From a checkpoint of a small transformer trained on Wikipedia: rotary positions, 14582 steps.
Each number is 500 + 50 x the weight over its row's rms, rounded and kept within 0 to 999. Layers, rows and columns count from 0. Numbers have three digits each. The size before them is the row's rms in percent of the matrix's.

# layer 7 MLP gate, 512x192, rms 0.101, rows 293-429, columns 0-31
102:598536526519489418379509474430449584559467516615476394476493455506484396544389494524543593398486
103:546526522450514536514561451553566562540561433490537505480521496448572508527547430487459495500536
091:543505569494515546457349500543462498499466431532507566578558527509473517566515529514524513509466
105:524553476410535430450482467460516501404516524499548525547536484483550467516488525400407490508540
103:529548512464513429622531544517480507510557503536480502456464527461450532475541508497552511473511
098:506537592427454464532425486412547480454417430495538547487581492548410506590531503427493422415434
100:600510436506541439567585550501530540490493574514533501562512481496543525529515613488535567502574
099:430479494570516485446601512495484489563479457525486540503527446464464524526560507477527370469457
102:504436521519543459606480486463596473435534410505491471479450532515490546430512489372426470530468
104:529522446415555519472576537509507513416475414518481521487475536591488520516590480426501533495531
098:477599541542465400561458484589487555525522504488556497517529517519547514487506507524504436432428
094:551483496498508456475435608471451509552460464532489549543556485472590516478592509521464595458519
104:642521470546534551540439495375517427463608529501475450424502502506450452376476421469521483456433
106:594511533488442451527483444488543479503461513527503514455475397460499504573440574568576491466454
100:498455461458505489604552513479553465497526406525509488514506593515491460470499527474517497430385
099:538554524500377459431484579562542520518495351564449552523545540575457549489502478378552467403464
097:467468519546486538453424569489558618536490570519455501508580487483513640467418523547414458449491
096:441506586389534500408396407525499540434495488501485481515526516500472443384483416597582444490480
097:570518571523477457417488518529572557524427577466466487515509383598501514537514507477525482461533
106:466515517565473444421440479517523529458469506422536555582474549492566448423499485530612544560545
099:550503564453447472483435505507495474511485380513457528494528556476569587468499601438438498460499
097:481586544465508497477462531445479494510501435591439501457484613538421489397435469432478535453419
093:489475454420490472533471509435455441472433489435527457525530507515474455447600400512504490564550
100:479524514575403421447517480451550500475609538387433440444498533521494460479449419454509547506519
100:573650519380467495536510519462506549504522469568480526626415398435481540491467528505467532493442
103:481562438488479496568442557490548448533562408533486497506518569489427527554479470473575547467513
097:539550553481461435471472612451484495510550516675432480533438588486514501447478502494421506543445
102:576514421554479521588486503512476517553555507554515502387443537504488457478540452598517485524511
100:448487536548504488522564454496473510480405483465454558459562519471582414469531461440474416493464
099:629495526502559392535528507440431514509435467429464431472495487417443458565504530556546608469543
100:521504509499488495520386525456491527528537476553441513521547366565489489426459587496444561470491
096:461430488423559454401527600474538540509403528524483500497523488497482530606478510578523510501438
105:520518512590487421488524513522600590440460431623432441554544468536541457501472523465498470522598
103:487550537548480429428471565514483489480496505502531445421477473394494430443527452523530472450536
090:527503409572563486498561532439426495494539536531475482550431518489557490510479518421566536403499
098:491510513451529567521423542520534549472509549453566563527591481489454440456482528514509434496404
103:470492493494440531520417621384545525525588480466446474524556499526517480598482438440484539475551
090:468488657498512565450522477568552498561504385478522490565540507433566509461497458398473548446540
099:538495437531507436515485530577433577484529530576469440601523508542597488472540609573476438467493
102:500507543546514474442447546513507552507527433501482429498531561474469500516444452493448504483474
100:551494395440420460547444553553521543500566487561472539510497483534549518532464493491457529465502
093:544549507410512458572491459470459477415525603490433538456539469543395510519526554557458522469569
102:475500507450573532506513455557479521465426510465531532517501398542439473450524424503506593435562
095:512537496595457453441516549518417437510458544437354420531465560557483490425512573512480504516495
103:581529577508538489484513566481520543577522442495502426484449367463534505443528451425485548449459
102:507512555467405565531407527500572483499535536565561503554544514529555539496475536504546476495461
105:490554499524501547502465557446582517450577455463407472517421492472474490449481488405516515535498
103:544535552520520516443544571454429506380525467491514499582574489513525427434475453556522505447426
098:493571480448527477460510403465536496515555467510566390472595467465516426509573526426515511630379
106:512526579576496489415478586537524621489577536587484517514467463507574573555440587435530476509479
099:544533461479487553438566521420511497588559448534564477509454541539516537463467462517566466419478
105:594528534466519545516453464468449499368500479592479496442493506533441437506539470606532581486448
103:571548526438551436514590533493468499453472554477585427463542444535488476493485569528512555584443
091:577509570537522479470542576513482459505465514656443525608490499440410512562493534527483541452500
102:551494487521436466443535592490511455524534477475561475559518495453517467477480480446443509424458
096:483525500558519518429437536447453486508493491533543497501471552486614329481496557405482499423488
098:608502498478448486588518576462466531535513570585553535517432524476569555515519597472480503455564
098:447480626546480540559496554592486513531622559524546447540430559502607562482483498551514496512481
096:474552466512536476473451497438598455487423458471467496574551579474457498553462511424568464534534
103:532475430440458493536359476409524505517507454581475480479416475528481454501504408523484573531468
098:517483509591503458494487364519551524539453530585548539454496512582559433482497452517546504558560
098:487524551546424484555490429503501517503522484405492429529468599449512418486388435520493538597466
108:523586522445451475403525523531549546480480444564466521524537556479514524445464489551465523478517
101:497479517484510535589489535511534467466563509460487453530552461484554501581415551531529487578466
100:503512611553521543476542497539403541511434552492488501450494502539500397528525482487561516551575
095:533496515482469515577461505441559503510575469514452471588523485512415496518573542486523536521432
094:456558511464536489558489452521547461537493462470466496493567464505549508541514510518538459401457
103:532506524483473445494585475493535555493471503613476428509560473530502510523589596440489507527351
098:441585491542491490415444462547523444553468465501428482492519582628455379499569403568455505458481
098:651481580576572481539512426394571540602605523508566538565460517498514515518463515537481493512417
100:510514492556520607552464481460467501589492450546501433469483452360449524517448500603497561499495
102:554575566566536431451573558521513519526462513479467453509477553467505508488425485529469590459516
092:525462528545401530551425444626534492469530447515532538540551525546561471430545572556497517530578
103:528460464504573535517485534630586523562423502457529454534520461460476477493489537506570440581483
099:410521495463584495564419540478535467500478561454507479598472485592465448497481370453534535530414
092:564576447432475512524388531442506477502513428489487513565510494471513507519602492560543489573527
098:417559460514464480534433516548531542514535495525572530443591511446428409434508549440466474456515
101:477530578563531454426371579567544532561465511503484479524496552514465480559465437440494522534531
098:422470529521463492536452492429398508516489481432436547556521510477399417469534534532542527553519
102:539525444476431446451566471479546517549544491601565483439484457477482421483470501575434535521585
106:471474574473516499436528493473502514528566502504510490489508497462519560402456499513488575498604
101:456500539540476521533482566506586571529596501585544505574558461497497492479531564415520483455442
093:531524516502399467554522519430554513564448523473495488451487444521518494537601458446496519530476
100:454526480463529499537373521524467559486458466593487523585476487507482486420494443436507531508614
100:588534457467505537515352436507546473507437467537505399483436574502574478560549471508572578480580
102:551537538453535441538483475523508489474558431497464539592535505512438482504493513493554569521502
100:587596513607444503571474627441423482534535498501569486517488432540474516526499493476489391562495
102:518500582441434482475491435654433510558491485599430535533541528514493503487517584436488555465533
096:603511456540510514465418548476575402503524519513424440540481531455601473504512510495434476512499
095:438524501593441543510600516480589484579600573561444477524447530430458538479474487501529470442435
101:511522559585511427489555491397540522540460473475586526544557488554483478560480446415503508516441
110:490534444426521444562524580561510517550542472501479508518474377476514566565581493426490458491456
107:516537514511469544474491502443379526525465494621461470457538510540458474508487465503445494579518
101:426455591491419500494403512481493438526564449382545512523442486560488448497349463472594382603475
100:488529470460453569463552425548454450543455528491478417484534475464596558570536547522573521461463
098:555460608533531560405513486460552530473496572436538523530412487556595483483517495461570599480436
110:551461614495483477473499586447534504591548528571431501477606538457457430456558540531517486476437
105:540482435419585598495400485442573558480528555431459467553519469464496530452582525514596539525467
096:524536519497500550581514414563451453427538454562510577494470421553478566596473477370454498474446
097:521481465554473455491541479479518445464476490516461498480533434501402553468611545540459575446487
099:583556498508481344591564464472523512546460480454477442508439561424465558543504533530529511518520
102:522501505532503494494438556479538588479488497522523488562512423504556359510513499544530514543517
092:598517498492454452484521499438529480539618511622500510533453504449492468533578620580447464422474
100:451476558421507472613501438552458568497475448565547535467506459459509521495480496432535593423465
096:470530467491425455404529475431518574483501550477432496503481492563565542506454459472400477464487
101:594483450461397505563480573474429459473512543583517495561584428568568475501461460430504478447480
103:463514519408480410467495541550469617459524462569412459430571543580445514503501475440475533432517
097:563500565534455494556541540450527552528544502547514480605452412495532448492506531537515473507502
104:487487542519455517565427566565403522580535525535486439584530462542421490545473481462524399567533
097:511558489483437436486515454496556383446424458379504448616431434513534513470464459506507498592508
099:531511510500546484550450531516517400505349484487437483565567532453511506482432528462514426410415
101:475515551586397483488517516521541543501490517448523491460501489448498408494502486493500476481411
102:590504427522507504529433524553500561441563486420539542456597458516594470502546520505479471466419
097:579457623532511457431432514425527538495591534485527497507584564512537508469479555422443594371473
102:548568529527514476536497503590484534483637549444422481486487450540450478429436534536537511471537
097:519512513536489487564556527461527492471579452582579518492493495520332556523448466389522532434571
100:533548482444470561475478539502454497510577597560540457577434520516471477543513494489486453431482
099:496501487460469494412476498465520474443448467478611524552493505546621445515509538472580565573528
099:524523483432557599569429480486520482534515465527466520475478533589486512459498468501544533496497
102:512577493433539509503470547551589493614492489561434483543451464502443468549525478548486475434531
107:477450489483463477486406444506482479503535504426493543527574417470499440512522460451531515486464
100:463625507482507455474438544478471448475494485521471414497539555531499503453522541477493532468432
104:535561469536406553524589556388505572532476592408480492448485566450606522467370474554597455578486
106:535550437427426479594472565512514594444425435456539461513509452536393522606484509418593487481578
094:522438510506499458521426469492455538458529514512469527588536516477479451490471492450441522551454
099:541538520493529573439506500437428564578477532513557466528408388470502478490479540538493464457499
100:514496425402469438494463503485556437487502505574472468568503550567573441552517513457520587501524
106:562494590456512497499554529601472574501534527531449567501474495377458535436495361539558517517508
100:476518559493462474448489642505474470529547408536493508473509518522514471486455445450551522522527
106:489531427502455536514416473464514526423464403558519463609400460481497520612507509489559519421542
093:577508484433447436620538526496567591521524511510531447576384437455514506513551489608493484489576
095:475514561533439474490394548580588464514595571490380507479454469545473502480460473466487526569457
097:550408489530396501513498576554423514455447461395425534439457520446504525469439548566475512459484
099:512556565548520518425490543511527497480556500495502492467497567529490488565476544386537471462502
096:572515540448430462466440483472455546491545469567434429568445637536539446518520493395512564458501
100:396557477476454412462519495414527543444542443576547424469524560479438494513463494464495571538442
101:510568513391498553519442544543416525568536507450366444468477519565532399558435480471552431527428
# layer 7 MLP up, 512x192, rms 0.0968, rows 293-429, columns 0-31
102:476486500511475442539539544510375467525497499549472584532505572447526592482522532472585506522524
102:507547471481507495561526523504543478558477381496563509467503460503571487542556457501430509591433
095:553449537440578509439518492566442514549540535576535464471415510463524490412561471447484538484502
100:448462448485559541494473416519519556521495572448510509491599513573541461497522462407516514496549
102:433534467565458510478506534555557493519496432513518474515515484541572434546528491505511551570466
100:554481522468476446440494390462521525434539443484622522469601510475494486476532486441453484429556
097:467469476469547492501477506470500496399600562441566502538388404495473533518574562539610481542518
101:520502556500490516476541471510460528522496481563618430474489475543600518466507449515442506352496
102:524489457518417449465509501398540573431534525433516539447574430514525587477582504484552440525586
102:612459523487501469460580551508496530511500516561529431474369507413547522495510433434575413381461
097:545527361464495392562440537545538511496570469505436509553575446424506506477535385474522428578472
103:521521573486472454506456605512572621514532484465512456477506524483598569473509548526490479419489
102:558505503564539499419424502434552550489525526544430461505534540398456521578497518450538426418537
105:491522535517484469477496448467591465532524539559518580528480532635397490407560506528431519578600
102:568452492520455465500485528517457529473451436544499534406490448491538467483555552535600535518520
102:493498513561489479519518438490420550428476469558452556461518544490451562484534506497338566536483
098:439536494494473463487554477534529531472412506514426455495554568568509527449480562486546528430495
096:535447593466526529460477551524483503503440385509496511528490508439520510342515415578453536491504
094:564415433446518481551497488377483502505503511487498549493519467546511567552593517504481477595488
099:482473545521466427544521564559384481474547502445487506455428563593580491441525490562439524568568
104:539573533470520522464452589646490524562506496537454515398460431437428509551468549482574575422396
094:531544474554468467536497448574486512531515511466517425508488484416540462513582563492527575518462
095:465499561430524653553478487568529498450477567488476504517459455566404502469582432614492385531582
100:448546461477425562454573462558542622545438568477490427522476541604586457473549479423500522579480
090:536430489643532519477463565502501435474486475395545461459528531555444428448572492447562509545551
104:430447604497453513574406526525546520529596524357450601516450462586503521472497484493581503585578
095:513497504494566602477503482489485577553456506521520529450471471522570534492601537482534458485525
101:527549477531541447460442505490432493553498424471563503449537495471541607468529484518485561493498
100:550526433533468441537564458581481495497463606509476480389588387527560480454533475550491412469497
106:485520538467539543501502579471552517522542459562417521545460530514436449499527446463596564460544
108:415561510491439502478476554495587515648455440580520442461556443428540483509570506535469433497444
100:438561342446476488483454554429496459524555512541516539579493555585402551526487537471500475377493
102:346474612581507564417473474563506467506627560478502441528474463409449490497550550436508465484544
102:544592564516501471426451471528594486484464437471394573415457528570491596423482523479462520435464
084:573524579468388540497475517448445470588531350500497457512525421440373499483473439534503467554472
098:414495458428396511461463496506516497380499410567547526512491468557494603426499474493463566481471
101:519516488549494485508519499542496469474502506427477495504499591491504513610527514418483430489498
093:453483494569455546435515445492507514479465449526515483545477484419470523487506438466582518477466
098:469443484502475485475470498406376568514467532521536565489618457477520598512638475578460519445519
102:464529497508384536509530512511616558520561503454577488541493505517518554509493601385469535491441
099:428458494551448465499563536487567480516518406545515538456465553509514603489492539438451408404516
086:522468475529494535549488458522522471455449549460429565435614478612501505529527497524474472409555
099:441477539442440485511542532448459552367483656468458464444530553517414632512430445506509548518542
098:480521510496504520540549615585505557548498517511434526540611604479618629405556558454480542465497
103:494512593490564385461461529516480464456551503564596524475463513450538568524461496521523450453516
104:536452439456543430451499509480475573486546514491518521538479522460544441489507462507516497431577
094:427463488474540450547494496520494569400517458524478547526519482477558560544488440597505502495499
106:422491431446521590602479447407495403519488523465465465488507459517532498505480515493534518599472
100:505554450448591502456480512467485465440515453570469499401439468495407527476554553473532464435464
106:543469497508395482554436517475509527374568514550450490571467379380476485372529487505515511486489
106:410493438530459507547441489427464539538510484563501452493498543507493461558441487490395554526547
105:450461436522544521473414536566559434512588544480505583524536432533418630540454473554407543437536
101:472557484470532517551465481452596507561528586546639442523442535445564447473515480475462513519474
097:479508451514516434447506552512465430579534548538545488536563541548415547461562504469506464529447
103:542527503530469434550496559478501530500518442515416476471542391417498527518527519546541497522472
102:493473507491543573423583438473537512454486556502570526395431463469506504543463410510537498461519
099:490532407442573422441497475462450627503501505625558577459480503492571386509485388550522453533497
103:537526439492470422482459418474576572419476467483592480463468489510554457517458574474499575478589
099:530517590500465495435425489477434527448563534476473361475457522527579517462544543505476540562495
102:552513517465474553487451507503465524452481464522529492598529471618572406521509502518506487491499
099:525562490485537567497536497503507616519468469584468495478527502494496443504537437590483494430523
097:485506453511475567451524521415487408527468530458478449509493522514539441464544427561495542529556
102:457535538494497487519506445508562548573503472463531480419563534467493439515465347522483497529525
099:504476460460584589569443525585534527511607448519505508479502545397552467431439552455479507619474
101:555499503548500414576517470503474506455425464526519484419530449533531536509495538499496474490547
097:514512501523513603488558528385407489499479560500543528423499495464608463497431497558480437511460
101:484483551409517500576451566422487461551470442495496464603543569503500567425422438514482537399496
100:595524498508504548445467478506399504439551503481544479387444497416524455388394541509543535491495
103:550495505455511540528427525499452451533527460493384508489354543521426479463487438506526537433602
095:537510502449576462534493512520553606491609445524559515490450483554504544489613498483464410559550
098:519511472502427503491518577542489486551611458531464482480412486544521479456452448589460427446472
100:384516450484527518569553442522502506489505524528440510503468554489543505569458491537439493512535
099:501451510482483490558451403500563525489460503547556483415526556485470439507487469499454493422490
101:526592530528463453443461530431450559455527519495466588489409499527588434572505429509434518466503
103:484502435508516580442456497521455377463593464544478545450466525541542542567468501430447542509496
097:561538494570546519536534597433570531536469427500427510558559583466531486598529451563454485498408
099:496493514557500401480533537422520458496530485450611480559480554533463537436469490411412483488443
105:475522530517577442481463581496520506453538463511447357552553495437537425498467516512431388564510
103:545529449556552516422443499490560413467560510461475524500494554502514405575481461436523550404538
103:564493463551516487482474543485543428405551521545480444514427589518480448464476430565513449461462
116:553465378469465602540529536483437542552378497498535522421355523484472438588588481524498515424532
106:499454547437460500505460556508435463518531420494439538484526434527511521583542535475490535479548
096:539511463433415522592541421522554544592480542475434501433471439478478521476525490435506545500507
099:464472456423546457486441430520559538479595426536415497543527572573419497469466484469520483542481
109:540459586515545424524467492514462517435516473495575440568586581498512484473539591557559476564438
100:470539484560456549492486518447422471570409569534494462458434517488502473494511511510498529436537
099:405497487504454566488515505522541580530502534529524452486447489486558578536486559535424479560511
096:523559416544479524460542517416495505563442463513507441510532514469524587484503530493550469483583
103:494536504519573501449503523525481526529459474491554437556586478392446460471585584516471525514532
099:451402478462483504530467542597560470409543495491495590616566560499535472501597557452484456503577
100:494468438377491528454478572515482582553487588431591532495472543494576476438526585482571494490479
104:500506500575460443565459488571482402474505569579496533500432558447526514573479494477469471497480
101:506513406554413538514470498448515519496440497459516448457538507521563485402576523606426661484533
096:463431590459495423470514470469496485457574595472506521497402430511499548488490480464521483460506
100:459471525398505552543515414558498558537532547472430441479554461523480628668462526535507462530473
098:500560411462588493591565529515511483467456395416538489489591476488436489495503449423475461497562
106:388474542403510563504493512524489589478562579438468470488457453572588431505448463476478464413434
101:493538480469469650511505444423484555496569508561486490572464509457520623485423583444476486427458
100:457531484577498457582547489484372556507431567548508491481523439429508483518398465512492529546489
095:507552551403465499440568608483577486537570474541442547580480544470536415520427483488596479447422
099:463567504496418455571539578576507530470407413514512484419606503519547519485498499496536498544534
099:460435506547428497475569531423448475415540406451470574483471550546524487429476534532464551398527
089:530521415522517566575471491531498456512492496567586572503428491549477450538643566593439486536491
103:547495425522554513550410588469468533507477548500533553452440462481554540508516466490603522360508
097:521552427501539536478566509481427436571534532583520528499511546518522476426564486515480481388508
104:584441455444519507501497515461553479574526502514432494452438475464530451477365385538445486570426
105:566447482470473400593480426500525528484527495460468573568571540528437625595523566506524417515526
104:517427448474524501546542520366525449518580478471435453615421482489515574556504515510449545430558
103:499552544480531490533531407560495463448538495441488466522522517563499560474396505546440493609460
100:536479471549537471451517521461520506594542526467512548427562485577483499422425446500479463491515
098:413513548440482473526509451543479439464468495440524481445453573458510460503552499395475540543565
099:452556547486470398606547355420574470433595526551507514541455544491459443442452434504506536539474
097:589451494494545554487390522484465516522631512585494453491571385547582533467476441515451583474584
098:564454579539508568467489392468510457483556438468560500489405494512527362568498486548604522495499
101:467502481528568495516583532464396477583468491560462435520491528477552571563420538534452506546435
097:453506475439541533528557512536468420551518422469539530535430494514441393548462497556449402540529
100:498482496480497449474495556497578600490501626460540558459492485533498516490451553527389454455497
098:480459555507522413619523504435517519542505509542441466470504464514541487610567438533481557486505
096:535519434392459477400457444456513494512465448435446500474536454573570512466506507464425537465568
105:554443529553496561507514593466537426501481374547531565459541517466501515511474520488558500551510
105:562448457441503492444501519548518499480468532485510502393570511618438555620527554516469491498504
096:452520517527591427535521595462443510531469492531500379560541591470452532461336492498521480446508
104:543520537530542597539433551546478509541468373636551512448465553475361453472479449455423493524518
102:527459655554554491513444481422536481538481586471435466567524513469467444380487487530543469534479
092:393525477524508483435409508528495624461490510493463532480471571503475478494514496406436500471499
094:490492469502403552541500506468539548520429564513590515518439491599506573426551437430515358468496
099:468494513554412534542398523553548483513523516529494540465515430453562577468484471407473484481462
108:539513536545410536534483453488534572378490566466502621476392476476500567514411427427486508541577
101:496620560569562490471509497467576478479427570522475516522530372596461473468458447516492488541481
103:485452574516645467536607514544452500501566456625484500463435563541526522467433560517396477546480
096:519447448414507478568516578533523502570446560438604414546510433488545515446643481546468488489613
094:427512594547478491478426481563534431488511481461446591571457526521444494518555500472377469448446
097:474529400490460538444403533361419477545439492390466430448551480509531513531510489559494531456460
099:516509424540447443446445568474527561516485522509467518573482641510440447542541522535504536518500
094:574511518415463577456535531408508488424450437447490409481521496474497564494548562449444387498507
102:469504453528497545371518368483507413555494463530427509481488498527505476554422447506525574553476
099:502509549485523490418515618614587493435504505486553510507530557542475481506497487440568486433526
# layer 7 MLP down (transposed), 512x192, rms 0.096, rows 293-429, columns 0-31
103:489408609518521495502517480526547495519456365572437431453473537464510511527432525485532485453541
097:434534450589634516456466525490488457541439467462518498510517429454573482392513485447501509514531
096:399483571503520546402526459530511548510541475555562499490491510492497378462570462443516538499465
099:427449524492530508446590449595606504558536518457434575616475563633504482540425569502503495519427
104:507581476448547512479461438441444595555494494551598491555459481441544458427452542454482512426456
098:491607496489581474574565504610526518468530538438512505401490515476464527533504521494465536496564
096:499486585470487481489511521465455499571483479433410443458461550477460447435494433520511439482495
102:507429563492578531509563477443495496534520519558501599565504540464450446531495469513555462529569
104:590577476558613502487386435503470509496563438496491500440536521540495467455426470511493540537556
101:379419507489464467489475616548467428524462480491520488504415525510479501461532537532457484529486
096:517424453576457538481471483525458447547500428559569545511506483575569490503501427553430534568455
103:427398512556559574444421476571506577468490471445517479446498493591532456542551502517402498530478
104:406409544452533493450433437446533479495492538559518481489415528525468482459564509564571510546542
108:548654530479593426439540502455585511480516530515441443491504468561520482538471545526502473523475
101:438503447443548432522536438450447552598561493555467508545535497568477464609579476478593514517474
098:503420527544466461491470603464549529526552487516533492492432453499476485439513524534521505385559
099:508560507485424485475513521494520539572504582539382497472446525447592461534557422395468525506516
099:514548535571515541440454519471511452564522487510540458508531432482485477569561465552527488515409
096:511431509573516476466551469481533496506448434581524514521623529523559489512510463489488458446405
099:561331459540463554500542539479461456500540567540560521422461521532548517527503457458437459508565
102:527612553513520544419538424401440477422464445515467456437490516496473465482492462480477542449491
096:553474518515576505449508488526498474483502461586571457567588424423489478474530495546520545627562
097:573536442484462396536492391495479558475567613549572579427544462490558480498444594432439428450531
103:464623530474496517554502459578426465472435536558436522495489515465464481512466521569446495523533
095:488507533549449535502469509434506517468544366476475381417506444432531492400453420522560609415494
101:437565477411509429548551547527400478537464495612491488476459550472508470444506472494479430551526
094:492578538462423474531516460523551503524539494491492440450474535510535433553563514565547505486534
104:608494446507458527572532506393412548530496523557561582536494407516465525404595549472534524426514
103:460396453556552590538432532503414526455514473428606500531483456464488520454489459532523524547583
103:511576547507418523530464509465551501496577418379435360495566482482588513439510434434505565455446
098:460474472484516502476520492490492488502453490562517466522489483528520559466475529555601481481548
102:537542503512566523541402497586453455470442379512499496497515505486548472507479473535469567503571
102:454390307426517494426555581500579599544571473470438544542549489538533408427470429445419539457488
103:507531499465543459413486510395484529505535492495480410448427438498487479484533554541559504580577
086:459468422475505535454429514362504469550489473478404506526463490538476410396519524489535473450426
097:450537503494504588460503582422576532451576558516544441511524469510506541508532523475500442468402
102:519588501446642418552557492589474475503483598438529434502583491543483479438541498491535561464534
090:593453448516548507541548426494498505543507508563451525533451467458423530563560490504500457514480
100:358409502516500570507517462556539475507519530517460521424511456511528490476466552437474543595505
104:506462546554472546493451507501516422506471393505545515597487428481481496528470597536462555463552
097:513402504531347421456558458518627451458438564507488391486504540503481497536456470493468524521462
089:466460459559579561518429486486551490495465427526485524519450546500516531463408490439554476576435
103:585532525484359405400510446466490475591509477585519515470398435480510535573471459445473504544583
100:595552627544551532451441482597460472513531446483496497492590518502516553540488556453517453460547
104:481504466513478459481471550573462391556531481503565473529522516487494425534547513514439424580429
102:533705519509457509544509513528493576460555468507465349454530432450497536513485513513501429506486
097:496435549401558538571578475444515491522503514528506549480584446552505585580619417485489546467426
105:508566468498528559496501469509432473494556460629457462451436429549576483423462441456562474508472
100:439510510534394463462492513572510581442407611467471487518436464480484495471538480496485492448518
108:489291491520379592494547564433483503539477503549496518540485514458449521497462528520514453487491
106:491568453502556450495504472556363441436487467399512495525492446515516508451401504490513520533401
099:463470538561552459581453470567480488489506558472530499442467429453481492488648388455518611504530
100:486410594572560615609505581495539564488507535521519473480522502506511545447453534422506535572445
095:476496396472599400481553483404475483474490433548534461544538468457380536539536460440480573488470
098:558522483418483459470525505501481455555536491523555457494491420542523436569497564546490483374496
101:517619544484425430494529513512561538436448491584452440424574539459535473477525537495491515447536
100:530494525519446447441535411523432483516587586456378493494445501565466544559586452522478538557545
102:500422428468479483559528511514530532537563441515483494570490466524429432494506503496449547466504
099:568535549535492553461552468485411432445541486537374483648577553533432496516462434512445521496442
105:506574535531547566462624413478409559515488474610418472419527488500486441592471464529474380413491
101:517492581503665534490489533477478454460483480587546502493464511604510608440566501419496550509475
101:453427547561567485509442516472451512480481518458504478461489460486465511456509494534525565522482
094:467471542586410477506512546513489554462452509487472510515464481523534579461493498395514459487486
099:540522568462510539546529575442500544488531440458508555548467577463362530568571570551490465466461
103:579424524480526492414537442554504498485513531436483500437554546514510485519499516499484487489479
097:575433418496457453544539517513524473428603471486535519503513437493543513430576498526415497422556
102:493434521457554569557530547495461544585515570516477523524557539552455522462511456535525559416498
103:381571532547563489451424437563494407513516531524455482421432563506489479534493431561469533499561
104:467443507595495554558464436447469525567492551504531603522513491408558416504455529534468440590584
096:512280514469417427499558408481440549494505503518519408513454575516472496509486479457510511409542
099:528619496529547517532463594481459530435485522510441493508474484443525421546456543541538474537467
100:468495499516494536427580520469536477510467453555499436466411509502509584504381422491546470474366
100:566569431429510401532588469386470554478560503442566446485506514499429436489452539449510513574541
090:385506508455440573464565496573588459493391450487476569501521531479410502463546430424589538575518
101:450562490511503431537594467558512458438522494518467568553548459409543485550426490468603406479561
096:538529548432536496503482507462403478565475474474524488461508486552499516584541421554522508515505
097:427424632506512570452521474580472398437461455460522417542472536488482540532605451478478519541492
103:477352564517543390430406493478434550510479534470409503508453445554497431561397459526483495575533
102:526364432480488431543477458528510457561492567494386480618393429439468474564466486457450525561503
103:479555446451449530491575489412513494400450493514502506565397467586585490490387469526469575489485
109:541711454446425572486505426508533449491472559462563484502467550461446457465579514441499494597520
107:609501530481456417461435492483563430538543461442514463421529442429531535492513462530459448425541
098:491407460495521544550580497523486546568412475475583526436486490505523530427492547445485477449484
103:606363488483515548496499555481424498518540569496592524502516469493636477607549487576487627505404
108:497519479478434484582543453573472538699492543442497522489484383490475528568450450429475465493486
092:503524518458383591565537479470543464526544468507514457525580534477578525458507472573473506490498
099:517538433461582444508470453439502450499499468549462566518491464482469467548406596587565510507453
100:449360437465457467492499524448493459508584519469474468534452574443484494566499504424462509504574
100:463362522504429458611488513505548628420456576440520493503548445484528558523479542590483587478501
101:540425478500510487537506542492494468496486475456480591530423561519541470516608534440425532487567
099:472518548466437510495408472508503484518487496547608518575544497500514513529425447507513487464441
109:470554574522418508546502512484510540543480545489486513494533564499463496484633389518578487491414
099:396498514519520417445509469563472584483460413422527495552492446460510549579483428442599524499466
100:456374456482456521482478466435505412428611540496446469546517530510501469508478581551457465563562
097:518399434461555537523472459588506476517473510507566586665385530424423495495420475523506578490429
101:551445574483533425522416513504502520508497471545452454490449507502530470495578468479515492488585
104:515592412500438603520423535493493411472524467458580576511490464501416536498491493510395539489506
101:471550469553386427488496558473512509392468555481478446501529508516463517490456538551469449511474
102:525508579569506553529505568531445544497532534498546528484459536445550531492518514426620517552488
095:487546440460553469520535504541456530517521472563381418499540433500461486501472528556508536505557
101:456502488477545486537527490456548516442488489531559459414451565542614424455442484516436494585480
097:486420446591424510468388492490599468575509562439492487488466407431511476578416435504437429512514
090:450365455544517527630428448556483539430457538428580560477450570540467517492530532519522603549580
100:547433463524454464501412531495589451498505510393347512610425447561479502491508570465608467519518
094:472464513434561500431464497553507438508524472471450452504466476504584466556481525445551506497481
101:594508568502526543579555488418447485452579524510500522534503467529474538513516571540529448408462
103:467504537358561521516521395497465488503515507431544446472545497535559500451411489518418545460401
103:449569527552497510504448505502601443537385457458421500565436462491463550506613514498464408466514
103:522373499518500613507467543460408464496458542527458507548477489511526491483588405534382511561538
102:502675440480524549463536580496554507484514427544492433527545478497559391579365488625463455545563
098:520402556507551500465537571528445400449525546519560395534434431472453452600439460500481489492503
100:449496568489493419547553584506497460546519453465473492494591506492506532525525461574418477481592
095:515558366528484490508463541446473442569518457509564559577505469577527538552449471501549406489428
098:439565419482428483526479485488455382531499502443545506500492486525496529402547534474510533508537
105:446555497531532524538584538491437490539441444519543505479481504517485572550511486494491448369475
098:526475520404458535551461547507488455498451544540510556669501619531509604522557528575427530535451
100:357373582435464479523465532526413512444572511479492502581491506460549494481461471573439479532482
102:583578494516340466662461544477548506490460585454476524521520480502506554504521554568458479478532
099:533524487520515534319509469482549519522449547526390508478478489580534492527519523536466520461537
103:541453453504588583488435442529405524504554558512565469481451550568467531547503388481460517524444
102:435535570512402445400539480438584508600506562555479599544483480464534390503367470458564462548489
100:460295507515432536554558560493494385558512555430509480394470517463529468527488437509500441489523
101:550529472400458457484452476536450536515565544498462463463507528520555509563387491516430430566606
096:468522471478459522397504470499476533498469461591473492525505458503409490460485527537546534380529
091:365524485430543569503510514492573496527485420499531446533505468466414587574405494492504499583482
094:455508513483552536562473488457470514494488495433575499473554541517465562511505513457455367538548
102:470576498467489386506552447511510415414492483419443556529479478504461476597466495487494480466538
104:539318470502550522483544494498468522511533487405523575371511543504432475390486430478494536418441
104:507545534499435496507517503479571391508459522453491571560572490411489441503423542478548423468414
108:490306548507470496478488580531511477605533552461454600547457456516433543513573457541472530539533
093:434410438443516461482408500575525649472473467478566576557484582525508503530564501491465578510525
093:477471560391532497422516562521592482485496561533534443365565476576621473602552483504544517460546
097:522536512512399545502559481564510521516547494529480507554610460459589537449509576455539427523500
099:443446515488538464497380552611532400466463438472500527385532422465547495528506637518503441403530
096:415435480566425596580501532448486611438532512465477550490465481472637586511549458465547538463523
100:465503466468594453453504425493518529532515482584511452493580461535485445544494482486482433565493
099:419545535471478550524491453420590533478550475433493517447497543521414498479518464520540465571472